Weights of a small transformer language model: width 320, untied embeddings.
Each number is 200 + 40 x the weight over its row's rms, rounded and kept within 0 to 999. Layers, rows and columns count from 0. The size before them is the row's rms in percent of the matrix's.

# v: layer 5 attention value, 320x320, rms 0.0949, rows 157-159, columns 160-319
# o: layer 5 attention output (transposed), 320x320, rms 0.0809, rows 157-159, columns 160-319
# q: layer 5 attention query, 320x320, rms 0.0561, rows 160-178, columns 160-319
# k: layer 5 attention key, 320x320, rms 0.0587, rows 160-177, columns 160-319
v157,103,140,174,231,145,150,166,120,289,164,291,162,218,195,206,187,230,218,176,220,176,214,152,216,217,210,231,221,136,170,161,296,194,222,177,154,157,222,205,172,220,187,186,159,259,238,228,157,241,194,163,144,174,231,151,197,262,257,198,191,109,239,215,250,232,255,199,165,192,213,191,210,234,197,225,154,74,240,252,182,187,202,233,237,164,209,216,171,174,176,161,255,186,238,240,234,255,90,180,227,255,235,133,168,161,207,175,212,194,150,169,170,164,186,162,204,179,186,222,234,230,210,234,211,192,272,247,172,240,164,176,250,210,205,252,131,186,160,219,182,201,169,313,229,241,191,210,172,249,139,173,209,217,205,151,231,131,198,220,166,220
o157,100,263,148,207,266,152,251,176,182,181,241,124,229,175,193,209,184,262,190,194,146,216,230,205,101,272,231,218,198,256,171,244,223,221,131,236,211,177,242,178,218,129,156,132,208,268,199,185,205,221,163,169,196,332,267,141,184,201,240,192,193,174,175,200,133,134,217,199,195,161,206,196,195,226,211,187,168,193,183,149,237,205,235,192,174,149,195,197,149,109,216,172,217,212,225,196,205,252,233,149,271,187,203,182,210,216,217,139,139,176,153,246,145,218,186,225,200,191,240,266,119,203,206,269,157,188,242,213,270,82,170,193,240,158,200,212,196,193,227,156,206,191,237,145,150,182,179,254,249,142,158,209,178,213,170,141,228,198,183,246,201
v158,100,232,243,265,208,215,230,155,189,187,228,146,210,286,149,230,182,215,133,236,187,194,193,175,210,185,215,170,217,203,256,147,120,104,280,134,170,231,189,237,160,226,119,246,191,236,168,248,216,169,244,106,267,227,230,233,259,205,160,177,224,172,171,166,197,229,211,196,210,93,112,174,180,191,183,203,144,182,240,153,176,163,118,151,231,190,227,208,212,196,142,181,163,179,202,203,155,225,232,227,279,188,75,159,228,157,136,141,185,207,192,231,170,245,206,227,170,169,187,225,231,146,215,177,220,204,186,161,173,160,139,231,181,257,218,200,205,221,199,155,205,235,235,240,248,201,230,268,180,169,220,187,114,233,173,88,188,150,238,182,231
o158,105,280,161,185,212,212,222,181,160,219,259,136,209,225,240,228,227,196,166,253,289,232,193,225,283,172,233,188,154,252,278,193,187,240,244,204,239,238,200,185,204,180,234,205,210,171,236,229,204,165,255,211,179,284,202,220,249,193,228,130,210,133,244,211,233,245,225,195,172,162,219,114,104,173,225,96,200,177,177,190,224,191,222,225,234,186,194,263,169,194,141,168,187,171,257,234,215,130,233,123,225,202,138,241,163,215,156,135,174,200,258,280,183,214,198,222,224,189,187,197,181,184,201,108,295,229,139,191,142,177,222,208,168,135,197,166,160,146,238,141,223,183,244,234,221,137,249,225,160,139,262,205,158,203,288,146,149,226,217,228,118
v159,099,106,182,216,227,291,148,224,229,179,206,170,205,231,230,195,225,222,158,187,213,139,130,243,173,122,201,185,210,248,240,214,207,204,202,209,239,184,169,215,140,215,201,216,184,194,202,201,247,251,200,256,273,284,279,201,184,211,265,164,212,209,218,213,181,104,223,192,266,233,225,196,191,197,191,192,234,204,144,207,252,220,173,196,183,214,234,226,168,154,162,160,136,246,217,178,173,111,210,185,183,162,98,236,224,230,199,266,191,201,185,199,154,194,194,282,157,217,265,232,174,246,162,186,167,199,232,171,232,150,199,156,188,145,232,206,173,188,223,175,143,185,271,229,185,238,236,186,249,187,194,177,237,208,210,233,138,215,196,173,221
o159,104,272,237,141,252,206,256,173,172,201,208,231,235,160,245,169,211,159,158,204,169,189,183,149,169,116,244,246,158,230,169,230,211,232,265,146,233,208,223,253,177,218,170,225,140,185,256,127,270,237,269,237,176,334,214,188,108,240,215,168,191,127,141,207,244,79,285,212,221,225,182,196,176,145,188,199,170,239,221,167,256,173,182,239,249,205,196,243,144,116,155,212,183,202,275,244,196,190,227,194,217,110,201,223,165,196,282,213,291,185,215,258,162,243,246,176,166,188,154,162,224,115,178,237,162,238,237,159,222,219,261,178,190,168,261,244,183,140,167,121,167,225,211,195,215,199,229,264,216,248,275,246,296,219,198,248,205,170,195,183,165
q160,090,223,240,221,243,231,216,239,168,200,167,168,261,160,184,186,141,148,168,199,189,205,162,134,279,166,136,224,109,134,170,275,186,165,121,234,186,256,209,186,242,220,208,260,109,193,199,195,241,212,259,176,135,203,197,199,148,238,191,288,215,192,187,236,207,164,258,185,210,201,239,226,235,168,257,137,180,177,187,158,206,146,231,183,227,250,180,212,167,215,147,176,299,177,158,228,257,277,182,186,250,171,192,215,126,168,223,263,219,221,176,180,214,221,214,136,148,262,176,196,206,219,146,247,217,164,234,190,187,190,208,205,185,206,140,237,219,219,166,219,181,219,149,204,172,230,224,205,180,178,191,243,211,247,240,124,235,235,242,227,209
k160,098,208,162,230,191,255,167,174,227,170,185,173,140,186,166,198,230,187,205,192,222,178,149,292,212,180,147,188,206,270,217,158,223,260,244,205,278,190,244,201,253,166,176,219,200,132,163,235,170,149,189,244,191,214,104,194,170,203,188,123,175,198,204,192,196,223,124,213,186,204,185,217,182,127,180,259,144,219,232,164,155,187,218,160,125,174,176,264,217,183,183,170,174,226,166,169,211,243,169,259,236,173,163,250,97,244,141,155,297,176,211,234,157,293,228,185,206,169,240,227,195,115,227,39,237,190,199,202,177,181,182,156,204,174,258,239,167,301,191,227,178,205,275,209,284,219,202,156,184,182,213,229,180,250,215,165,214,210,184,231,173
q161,088,223,281,198,175,260,189,221,168,250,70,205,205,155,232,196,186,249,188,321,269,207,212,192,166,117,242,186,197,259,192,119,227,115,141,204,204,164,164,251,202,199,163,224,150,138,212,241,159,263,219,177,156,192,238,217,239,173,158,138,166,216,222,191,282,163,230,209,292,209,190,164,127,221,243,248,166,194,241,245,177,181,172,215,164,167,139,214,165,203,203,215,228,252,175,246,118,153,260,222,236,207,171,221,217,158,168,154,269,230,253,178,202,210,138,261,177,215,216,243,210,205,199,203,188,194,190,226,315,207,198,220,174,226,139,231,197,207,158,242,183,205,233,124,207,253,231,190,126,214,193,212,251,181,252,261,281,223,223,153,195
k161,085,248,252,133,180,147,288,201,233,185,293,146,215,215,186,248,218,212,226,172,266,222,258,231,184,200,129,295,208,139,161,184,226,159,147,186,188,141,240,129,73,186,250,247,291,221,197,159,189,175,167,201,251,151,272,211,224,221,220,208,263,219,190,96,186,221,120,187,162,223,206,168,163,189,168,143,185,186,246,176,155,181,184,234,225,247,253,199,259,175,331,230,250,204,251,258,191,199,247,223,193,156,178,175,220,186,208,195,211,207,265,276,193,149,219,158,135,126,201,192,216,175,220,279,268,214,170,134,225,167,169,205,216,260,227,194,191,309,250,298,237,180,235,160,182,134,148,206,222,273,206,199,206,251,220,160,212,196,153,200,203
q162,100,199,176,222,241,180,201,126,119,254,273,184,204,215,174,201,147,120,253,244,219,242,218,197,165,242,173,228,273,227,132,191,185,168,212,210,189,255,237,265,229,206,226,190,149,223,166,165,194,170,213,176,121,149,180,227,196,107,219,184,238,202,219,179,98,205,212,196,143,250,172,163,233,184,137,178,211,149,218,187,210,184,126,196,182,238,216,142,117,199,200,247,233,200,274,174,179,272,194,127,126,222,186,241,247,158,292,235,211,175,122,241,206,219,260,198,167,243,186,256,271,191,221,183,217,242,181,139,165,207,183,176,165,270,185,145,157,131,245,256,227,190,194,164,240,154,178,213,202,151,181,157,231,104,110,224,157,112,223,193,201
k162,098,158,197,202,183,233,186,222,233,245,183,276,164,261,207,248,241,206,176,215,234,245,241,120,226,210,201,185,223,180,115,118,162,123,189,286,204,140,202,147,171,215,161,231,174,189,214,253,188,216,171,210,201,137,165,186,202,128,178,295,180,164,125,126,222,230,172,141,163,263,269,212,178,172,253,240,182,129,234,181,230,173,227,205,255,198,259,184,187,156,230,218,207,203,183,182,195,156,205,222,180,210,193,161,268,246,138,240,198,194,198,244,170,284,199,201,162,215,177,232,194,211,201,241,237,184,167,236,254,172,235,175,196,203,192,160,170,245,235,145,277,207,152,178,184,178,166,197,257,116,183,231,225,162,135,256,217,165,234,141,193
q163,098,141,174,231,147,196,242,179,203,204,211,239,262,248,178,204,250,111,164,262,237,235,186,174,159,147,188,198,250,148,230,279,221,235,195,225,226,203,247,207,262,140,310,223,197,185,196,188,235,216,271,202,125,153,188,184,198,193,269,261,234,239,146,214,159,226,182,150,194,107,126,165,242,197,198,186,193,230,165,175,197,152,203,193,276,208,202,168,249,184,199,208,218,168,233,187,193,166,188,271,229,237,253,274,214,175,207,219,204,234,163,168,251,241,257,137,167,131,243,201,279,224,181,215,216,193,145,157,236,151,247,190,182,199,218,216,212,145,180,228,228,215,259,182,230,209,195,168,241,184,143,239,230,185,215,167,175,211,119,256,226
k163,088,265,263,157,175,191,180,133,177,189,240,221,150,233,166,165,234,169,221,176,233,232,236,240,171,220,154,216,177,147,114,159,188,133,187,265,177,242,199,180,210,207,124,173,133,230,288,238,204,266,223,91,240,149,142,137,207,185,190,184,266,211,177,230,206,233,195,245,205,199,229,166,220,169,224,179,273,192,186,156,186,195,214,166,157,180,147,177,213,205,195,271,212,294,207,252,218,176,267,126,180,196,223,199,176,192,209,188,208,136,236,177,191,225,165,266,208,212,244,186,207,219,184,161,241,128,234,185,247,209,260,205,228,238,214,252,210,211,186,213,181,159,221,155,138,234,224,198,290,264,174,231,184,127,259,250,205,172,176,197,178
q164,096,160,203,200,142,274,219,226,188,211,148,158,144,237,228,160,221,182,158,200,213,206,237,272,278,122,224,135,210,209,173,172,162,154,219,217,237,173,218,216,203,176,280,271,182,124,183,166,225,265,152,227,160,187,236,197,246,191,154,206,219,199,189,240,217,114,164,191,172,164,206,146,223,206,210,213,170,179,216,180,247,234,209,263,182,170,196,240,201,242,187,295,162,211,218,187,225,164,206,171,197,229,188,160,163,209,226,156,165,159,240,301,197,166,208,238,231,208,260,249,167,227,203,253,163,251,228,112,91,180,155,194,250,210,124,225,231,131,192,123,191,212,171,159,246,230,131,201,175,224,281,240,191,247,232,172,231,230,196,191,200
k164,097,197,198,149,274,192,174,127,217,171,176,219,168,213,240,191,208,294,153,165,189,191,208,185,183,172,198,187,213,201,171,218,232,139,192,223,220,194,199,282,182,158,129,274,107,260,178,178,165,236,90,169,249,242,160,199,175,209,140,220,167,207,202,227,160,177,223,184,227,167,245,226,166,224,223,149,134,109,173,166,226,145,219,259,177,194,145,215,227,125,222,166,199,164,164,197,186,237,271,219,173,219,219,251,195,228,262,178,183,189,137,152,151,273,241,183,119,232,165,153,224,187,167,190,222,180,245,201,160,151,235,143,232,183,246,214,253,251,169,274,263,180,177,163,139,160,161,200,191,183,132,154,220,275,205,317,185,273,239,199,194
q165,089,218,235,209,174,128,248,242,189,238,204,187,198,248,192,137,249,240,191,170,254,227,318,177,160,143,198,155,180,245,220,200,260,197,218,250,165,136,162,186,142,207,227,184,181,175,222,173,247,223,156,162,218,277,150,177,168,201,176,219,237,256,247,216,219,161,263,164,233,242,229,140,222,253,190,220,157,132,200,267,183,219,223,261,248,183,223,132,218,196,202,221,197,206,156,184,180,220,182,217,107,204,218,146,192,175,207,212,198,236,224,259,249,175,223,207,164,228,156,199,203,200,178,228,177,170,107,244,268,124,185,154,237,204,217,236,243,162,228,214,248,259,230,161,180,170,160,221,151,226,172,265,147,212,208,223,216,204,206,181,226
k165,102,125,188,191,218,216,206,245,172,149,197,212,268,154,185,183,276,257,298,149,133,192,111,206,242,247,221,218,219,200,239,194,292,169,239,169,154,245,190,207,159,160,178,194,262,78,164,157,207,213,233,228,219,196,177,205,183,286,230,162,236,237,216,174,201,153,139,286,200,248,175,213,176,197,181,187,169,196,235,290,272,222,185,213,229,230,218,214,195,167,184,174,201,198,215,226,238,226,188,191,233,232,238,160,201,165,236,187,170,240,144,159,209,72,215,226,188,243,163,224,144,194,200,174,141,191,80,187,215,220,210,259,148,205,191,168,209,195,203,212,188,271,188,217,207,211,200,190,224,156,182,140,220,226,250,146,269,244,215,223,243
q166,100,199,190,205,170,206,285,225,157,217,173,201,227,250,235,178,179,145,166,196,209,123,236,186,154,102,275,149,184,181,164,166,229,248,173,209,166,240,206,162,157,194,251,173,191,202,217,155,144,265,182,226,195,269,180,206,121,169,150,148,187,194,240,269,261,171,220,204,205,177,176,183,166,206,190,225,297,113,269,215,186,215,193,224,174,198,185,205,106,261,168,170,199,177,210,149,184,216,188,222,213,312,196,249,168,206,249,202,207,174,195,232,199,140,214,178,139,186,239,237,200,278,205,143,197,140,205,219,222,202,258,140,203,178,230,142,173,120,117,265,195,336,196,176,199,231,184,227,123,267,180,145,251,222,161,248,204,247,229,197,223
k166,103,172,232,215,203,174,181,206,161,155,173,257,229,201,248,200,165,220,211,210,229,197,209,196,191,269,192,171,134,191,238,210,172,211,219,219,176,184,262,165,200,178,181,113,212,169,150,180,204,167,191,195,186,133,174,145,193,229,239,216,238,220,226,289,195,267,171,174,174,255,234,238,199,164,172,155,191,190,209,166,226,246,94,174,247,269,125,150,157,253,218,240,168,194,240,203,169,224,208,157,127,175,226,179,200,171,178,206,159,98,198,194,205,261,167,256,155,161,186,222,188,157,77,326,146,232,209,171,254,192,217,211,190,139,125,156,274,214,144,211,168,120,227,174,127,148,227,152,153,257,208,221,200,157,207,205,102,104,194,268,159
q167,104,146,165,211,170,212,204,196,228,199,190,275,140,227,154,229,173,203,206,119,203,262,149,227,240,207,200,157,182,223,135,212,224,232,158,160,240,173,236,215,194,142,143,134,166,219,211,103,119,319,177,210,148,183,169,189,210,176,174,213,163,208,196,136,226,262,205,159,196,234,186,186,190,191,181,231,239,208,190,225,273,325,142,157,230,213,268,161,194,163,189,187,194,223,200,194,240,182,251,154,263,223,166,137,152,200,266,215,241,186,144,254,197,185,219,176,179,221,169,159,262,169,200,108,127,151,192,241,210,168,196,211,209,177,212,208,194,208,179,207,213,169,212,156,244,169,231,164,192,208,152,235,247,195,214,164,246,186,285,237,144
k167,115,250,210,214,199,260,202,158,178,262,164,183,172,187,191,204,233,153,279,243,253,246,189,268,216,248,159,261,285,139,102,237,229,254,234,231,212,229,127,132,200,202,212,272,138,184,235,219,255,212,243,191,192,119,260,275,251,188,172,244,202,114,207,203,196,194,246,146,130,215,187,203,219,107,110,235,242,226,245,273,180,240,293,171,193,160,241,178,215,168,213,231,132,214,201,198,217,246,204,178,214,209,172,160,225,198,243,196,247,159,292,227,198,187,157,196,264,204,148,208,154,182,279,172,203,220,182,195,212,168,253,203,187,242,207,196,137,214,209,131,143,290,274,238,204,265,239,222,235,202,223,237,181,162,215,124,156,217,261,173,113
q168,106,256,241,144,187,213,181,224,176,235,229,174,198,217,191,243,201,160,193,241,240,238,192,212,191,212,215,186,260,193,221,161,192,284,299,191,174,171,273,203,124,224,203,123,187,228,225,240,242,199,160,224,216,200,189,262,191,186,232,248,197,269,245,217,242,248,220,227,149,198,163,274,176,185,247,123,121,160,193,190,188,148,249,146,188,195,221,152,223,194,207,220,271,186,251,228,211,297,147,174,170,235,226,222,170,228,220,257,269,242,206,226,179,129,187,238,182,206,145,282,205,187,236,221,137,177,217,194,192,126,241,177,199,147,192,191,229,210,157,210,199,251,237,167,192,150,206,230,203,203,269,83,220,199,132,183,163,159,178,278,198
k168,097,243,219,187,181,207,209,179,203,266,154,197,156,221,239,227,150,188,170,193,221,178,251,174,116,201,155,213,168,243,196,239,93,236,209,134,212,219,232,154,222,183,149,267,249,248,158,125,203,211,191,195,278,203,182,209,224,196,152,156,159,307,200,202,201,211,144,266,205,206,145,170,214,266,182,128,215,221,225,188,243,221,245,184,186,217,144,178,240,279,157,228,244,192,292,209,154,205,225,233,238,226,187,229,198,185,131,177,212,177,198,256,278,129,154,242,239,237,226,188,195,232,177,245,195,242,120,107,170,232,218,210,173,213,198,214,192,258,168,213,132,190,223,218,274,203,187,237,217,217,148,80,130,234,130,230,147,205,227,156,199
q169,102,223,193,183,181,211,148,160,252,199,231,157,233,185,163,228,152,174,233,171,223,153,164,172,197,255,308,221,204,150,200,125,153,243,224,201,233,171,251,158,145,248,138,259,192,198,244,236,191,145,205,178,197,159,193,197,134,173,175,212,201,172,245,207,170,219,194,169,239,175,204,188,213,170,240,193,198,223,172,204,219,289,260,192,184,253,154,189,252,174,169,207,203,144,226,204,249,158,302,131,227,179,252,211,166,175,230,196,183,209,203,189,226,165,211,119,181,183,178,162,150,242,201,214,261,261,220,198,171,189,209,213,176,163,117,170,107,242,167,200,279,153,240,252,188,155,193,238,245,126,195,137,248,213,178,217,243,153,144,190,112
k169,118,197,172,126,275,236,194,233,195,232,289,185,217,220,176,214,135,190,226,197,222,224,257,283,165,234,175,151,161,231,215,226,239,182,110,247,188,188,240,228,231,176,255,264,228,209,205,256,239,139,255,233,288,181,242,210,186,155,152,240,217,158,221,205,238,185,190,199,202,168,127,188,227,148,182,191,260,220,266,203,215,193,177,192,278,118,191,177,214,164,213,159,181,233,162,116,228,206,227,226,249,185,221,228,169,228,279,202,210,205,207,207,213,115,261,155,225,179,272,186,213,241,263,147,171,145,258,262,230,191,178,131,144,238,203,171,196,229,197,225,197,219,207,278,236,277,227,201,200,140,218,214,194,168,221,242,138,164,173,200,143
q170,102,193,219,198,184,212,270,219,200,232,220,175,216,173,259,185,217,193,100,160,214,189,197,206,152,205,262,216,156,188,193,205,232,198,171,204,101,172,180,218,207,159,248,156,221,183,171,199,177,210,197,102,252,218,145,191,148,223,248,200,278,238,202,192,195,169,200,183,131,217,205,208,223,230,294,174,198,109,218,242,238,247,162,234,124,237,218,258,225,163,162,219,194,150,154,185,208,199,197,282,174,212,257,282,171,239,253,181,221,193,199,141,225,185,173,170,185,235,224,136,210,146,226,250,157,238,229,170,203,230,225,169,157,243,184,205,233,118,244,172,239,148,187,260,204,168,220,209,209,150,166,173,160,105,261,238,190,191,263,133,165
k170,118,177,298,231,177,199,246,226,166,217,226,160,213,164,181,232,248,203,189,145,196,237,153,220,224,180,172,202,235,185,144,179,185,240,182,160,191,215,155,167,233,227,184,57,210,175,176,196,188,255,255,218,180,226,160,163,191,222,194,222,210,173,259,190,189,211,174,161,198,198,193,281,203,215,238,261,132,136,190,248,219,161,224,228,190,138,238,257,152,167,247,233,211,189,265,202,172,157,241,128,201,221,235,94,222,193,220,208,259,239,165,132,251,243,186,217,165,237,171,211,168,187,250,206,116,203,135,185,225,195,175,230,164,162,121,221,259,207,204,261,212,166,133,110,172,153,212,152,176,173,135,203,159,254,204,111,238,269,201,166,255
q171,107,244,155,146,170,218,209,199,159,232,274,161,219,178,259,213,212,169,195,240,206,132,218,228,203,174,229,272,185,168,234,285,160,187,155,152,253,208,211,158,208,216,264,201,146,223,217,148,153,117,177,178,195,228,178,211,202,177,269,229,204,213,156,142,193,124,280,263,83,126,222,166,215,158,179,195,173,228,190,252,128,219,142,243,232,176,200,127,144,237,191,177,218,224,197,198,141,246,202,199,196,243,217,233,241,124,153,143,248,163,157,249,206,167,130,219,193,171,171,221,203,282,292,194,209,188,225,171,269,219,157,259,240,202,221,252,207,199,215,139,208,258,197,199,230,195,188,213,228,125,153,164,248,141,218,238,173,177,224,177,227
k171,108,188,178,114,189,165,278,162,235,184,279,169,177,224,166,201,196,241,171,198,165,212,148,167,248,207,178,170,220,189,249,233,215,170,230,182,191,242,182,228,238,182,171,218,301,235,205,213,203,236,197,230,182,279,201,203,146,202,255,171,243,264,179,157,221,255,250,220,224,180,220,165,278,184,251,184,171,189,193,227,162,248,188,305,184,211,231,204,180,240,196,210,216,240,246,191,188,231,123,254,232,186,217,181,229,222,239,209,208,189,100,141,197,158,127,197,228,163,169,280,176,263,198,196,109,173,186,181,140,220,191,204,200,178,203,251,191,215,284,229,212,171,229,238,237,249,274,219,210,188,178,245,180,145,148,226,172,200,227,174,192
q172,107,175,211,245,165,170,249,179,160,193,168,213,240,165,247,208,193,207,174,186,197,173,225,241,220,143,201,191,234,159,267,205,243,241,153,246,191,178,144,184,163,169,228,209,167,220,247,214,202,168,167,146,168,236,215,159,264,105,222,313,211,171,225,205,265,196,142,237,262,238,200,181,210,137,143,248,226,184,219,234,147,200,231,179,140,118,169,149,190,207,191,194,132,178,194,194,220,175,207,198,179,233,208,149,211,172,135,212,162,277,250,138,149,257,207,266,128,159,197,202,228,200,159,250,183,134,186,244,210,190,237,128,240,189,171,248,234,192,180,185,238,186,235,125,191,140,274,231,233,181,235,169,208,165,178,170,244,270,262,168,253
k172,106,285,227,216,194,158,253,225,217,251,156,166,194,159,185,153,246,191,160,194,236,181,238,171,226,199,212,235,190,181,154,302,139,188,277,170,195,150,195,159,150,200,131,116,250,157,245,194,277,185,192,198,203,159,145,145,167,125,204,224,175,216,198,216,242,240,286,232,222,192,228,198,189,218,246,153,171,221,152,180,216,261,171,215,228,191,162,209,217,206,172,189,189,190,192,275,198,209,236,147,108,181,207,219,240,176,212,180,156,276,183,244,150,256,221,259,210,204,204,218,143,149,200,220,223,192,167,263,179,239,177,150,191,214,281,239,224,101,218,183,191,157,179,207,199,160,167,211,220,217,199,136,248,270,172,248,148,222,143,206,238
q173,114,147,190,200,223,232,171,187,227,138,180,214,182,203,176,160,174,222,159,181,220,222,121,158,202,194,255,243,173,242,202,149,212,192,199,193,115,154,237,160,222,242,239,261,211,238,250,221,203,166,251,177,204,211,161,210,173,180,191,200,147,217,197,159,174,232,212,213,242,172,131,208,178,231,219,209,188,226,288,215,169,179,255,198,227,238,182,208,148,160,107,161,199,222,247,207,165,193,155,221,196,140,272,180,294,121,194,174,243,284,154,155,199,219,216,224,226,223,226,183,220,248,208,175,103,240,159,165,136,261,178,128,242,125,157,238,144,205,177,166,275,147,258,211,186,259,136,124,188,205,212,225,194,138,198,201,236,157,179,202,176
k173,107,290,184,223,211,203,236,275,198,233,213,224,189,167,168,152,185,249,246,209,200,217,189,225,231,127,151,221,215,196,251,208,138,230,174,145,142,269,189,289,213,163,202,206,211,206,253,222,156,242,221,143,236,226,273,274,193,158,176,146,273,184,171,187,285,191,297,157,180,187,207,208,279,193,190,145,216,218,149,206,228,138,182,186,202,205,216,206,233,178,194,191,200,130,187,135,186,251,213,178,164,240,270,202,151,142,183,273,177,163,182,193,134,270,200,239,104,252,252,244,182,228,180,213,299,134,213,151,264,253,200,205,175,95,232,191,210,226,201,261,165,204,229,236,224,236,169,159,166,213,177,201,203,194,219,225,162,139,215,230,272
q174,109,177,223,104,217,289,146,186,202,245,238,120,225,194,216,252,209,151,174,144,186,188,208,228,218,236,219,157,188,252,218,239,167,172,176,134,205,186,252,155,127,179,193,225,248,148,179,194,287,80,224,129,271,236,102,163,201,177,205,235,195,206,235,230,146,226,204,229,266,200,207,215,201,214,184,250,226,217,209,245,139,203,208,226,211,225,202,214,210,198,130,198,198,176,220,164,142,128,203,241,175,253,226,169,163,158,142,133,234,216,229,263,139,180,176,125,174,162,245,228,216,196,203,196,224,130,214,201,183,115,218,226,189,183,129,233,149,285,172,141,257,233,237,218,255,211,217,209,239,180,179,267,224,140,160,192,126,183,205,247,239
k174,115,196,146,208,262,241,176,221,245,265,198,215,140,231,184,227,192,182,197,150,192,193,189,216,186,239,154,175,197,288,197,226,233,159,113,195,191,217,234,194,147,142,193,209,254,190,223,176,259,146,210,270,225,176,234,222,253,164,163,166,186,179,128,214,164,172,226,185,251,277,209,175,250,168,229,242,219,175,246,157,215,156,159,227,112,183,175,162,207,189,213,254,214,233,228,242,129,263,236,215,271,242,115,118,226,213,164,233,244,169,164,185,171,132,256,230,164,213,226,188,239,212,219,190,238,198,180,215,202,168,175,223,235,193,265,173,214,167,196,212,197,225,203,263,164,266,216,208,225,187,241,202,137,204,218,172,184,242,267,167,166
q175,113,172,206,223,173,230,267,166,222,198,200,149,188,209,241,227,209,165,208,226,181,204,204,129,239,170,271,193,233,120,179,234,255,283,167,195,226,168,238,240,188,247,222,214,170,184,188,169,139,247,151,150,184,171,215,219,231,200,181,179,203,171,195,207,197,171,204,225,167,158,161,216,192,207,244,173,134,204,263,258,195,186,234,214,173,238,199,260,178,150,135,192,111,314,258,226,243,166,228,166,238,249,147,200,268,196,226,170,188,201,197,123,189,227,219,199,227,256,89,167,161,224,187,232,184,249,230,209,178,240,157,208,181,196,120,134,121,197,217,197,247,168,184,217,138,202,170,284,200,159,204,181,251,152,197,207,210,163,187,205,187
k175,105,262,268,244,155,227,238,203,198,175,236,211,188,197,231,172,190,161,181,251,191,245,161,251,185,200,180,217,268,125,264,125,214,183,219,226,182,185,164,191,187,263,193,213,173,225,196,221,152,227,202,228,230,255,164,220,212,133,210,188,187,129,173,186,177,169,196,229,175,187,227,210,172,129,98,223,177,63,256,202,208,197,171,224,216,222,221,173,240,155,188,222,205,197,217,207,238,209,183,258,193,159,220,162,255,176,254,156,216,290,181,180,212,206,201,181,182,228,193,131,262,247,231,203,95,208,266,214,237,226,183,251,185,163,201,255,213,236,170,194,216,270,176,214,187,234,244,201,199,224,222,197,204,157,175,177,227,200,202,135,121
q176,095,225,211,135,174,238,227,206,209,228,147,203,116,164,237,197,200,214,181,188,179,211,215,209,264,157,223,149,146,155,162,150,271,223,154,213,229,141,204,151,130,198,150,243,222,203,207,253,158,131,182,197,193,205,240,225,146,200,222,221,198,251,190,170,177,260,190,199,227,231,147,138,176,171,228,192,187,215,179,164,287,204,158,114,213,187,206,175,228,189,225,200,131,222,249,199,215,230,168,169,157,223,277,193,228,219,197,189,87,199,186,203,191,192,187,126,196,221,297,161,209,259,222,199,196,158,198,132,226,168,182,217,207,219,229,142,201,174,226,229,214,116,182,173,213,200,161,221,252,223,100,166,164,169,297,189,243,250,203,214,216
k176,088,189,227,211,182,140,151,231,189,196,250,221,198,208,158,175,250,215,162,218,224,226,180,167,215,140,216,204,176,278,196,171,151,238,78,262,214,211,238,141,246,186,216,175,269,222,139,155,193,189,250,251,148,258,184,284,173,160,207,250,213,191,162,183,258,204,238,156,152,211,190,189,173,204,152,186,204,201,218,227,221,183,210,164,211,247,201,220,170,210,158,142,275,219,178,158,163,192,188,100,206,222,226,206,185,219,146,177,316,288,201,162,176,144,217,213,216,123,145,189,176,198,222,209,218,239,190,240,277,133,196,206,162,255,189,196,243,253,208,213,201,211,203,184,234,251,267,186,161,190,170,190,240,165,125,254,224,308,195,186,191
q177,095,185,149,226,205,237,164,218,215,285,123,252,248,160,216,161,223,257,155,252,145,183,154,191,202,187,167,223,214,247,248,244,243,153,235,200,223,191,111,169,216,226,221,198,173,219,275,219,179,150,179,250,257,209,199,190,218,175,214,162,227,166,181,217,286,201,244,176,244,225,132,187,193,177,233,198,203,194,198,234,172,186,251,178,214,136,188,247,221,288,172,175,177,249,238,193,197,174,191,262,155,170,166,187,149,221,138,161,228,212,271,155,166,220,189,279,136,141,238,193,152,169,216,269,122,195,250,278,202,241,198,182,211,196,154,194,180,292,123,197,211,297,168,209,193,238,201,244,173,234,244,314,242,183,147,179,224,241,162,113,216
k177,089,196,214,277,220,251,155,245,192,153,149,216,134,200,184,179,171,192,157,220,169,199,172,213,152,263,225,188,114,222,221,268,176,234,224,179,209,152,205,127,222,226,188,232,179,201,175,192,185,208,80,259,113,198,202,187,167,173,188,166,200,194,191,217,201,192,220,182,139,130,196,246,148,237,223,164,203,190,157,185,236,241,166,188,145,213,163,207,214,191,159,208,167,152,204,243,127,101,194,203,257,202,173,211,280,213,238,135,239,95,238,176,222,174,166,138,185,267,240,168,168,212,141,159,167,216,269,191,158,271,134,173,179,198,200,197,182,176,234,194,161,190,186,289,167,259,196,241,139,138,257,227,224,252,213,158,163,158,165,240,273
q178,087,245,243,272,226,191,277,191,185,183,150,148,196,228,205,151,221,122,221,243,234,225,232,152,216,139,182,183,176,232,285,189,229,148,252,207,189,226,294,177,218,165,191,169,145,221,208,203,236,184,300,142,187,184,271,160,160,161,232,139,254,226,225,209,232,226,194,171,213,167,196,160,176,250,188,353,178,240,266,237,208,108,194,219,177,158,212,141,197,147,214,164,198,219,184,127,222,125,190,211,264,129,240,172,217,185,181,257,217,192,137,170,256,242,251,233,131,144,233,174,205,160,212,191,163,162,216,132,177,195,189,252,256,236,232,216,183,154,204,192,244,206,163,180,223,206,141,174,212,191,198,220,316,168,200,155,219,192,247,223,240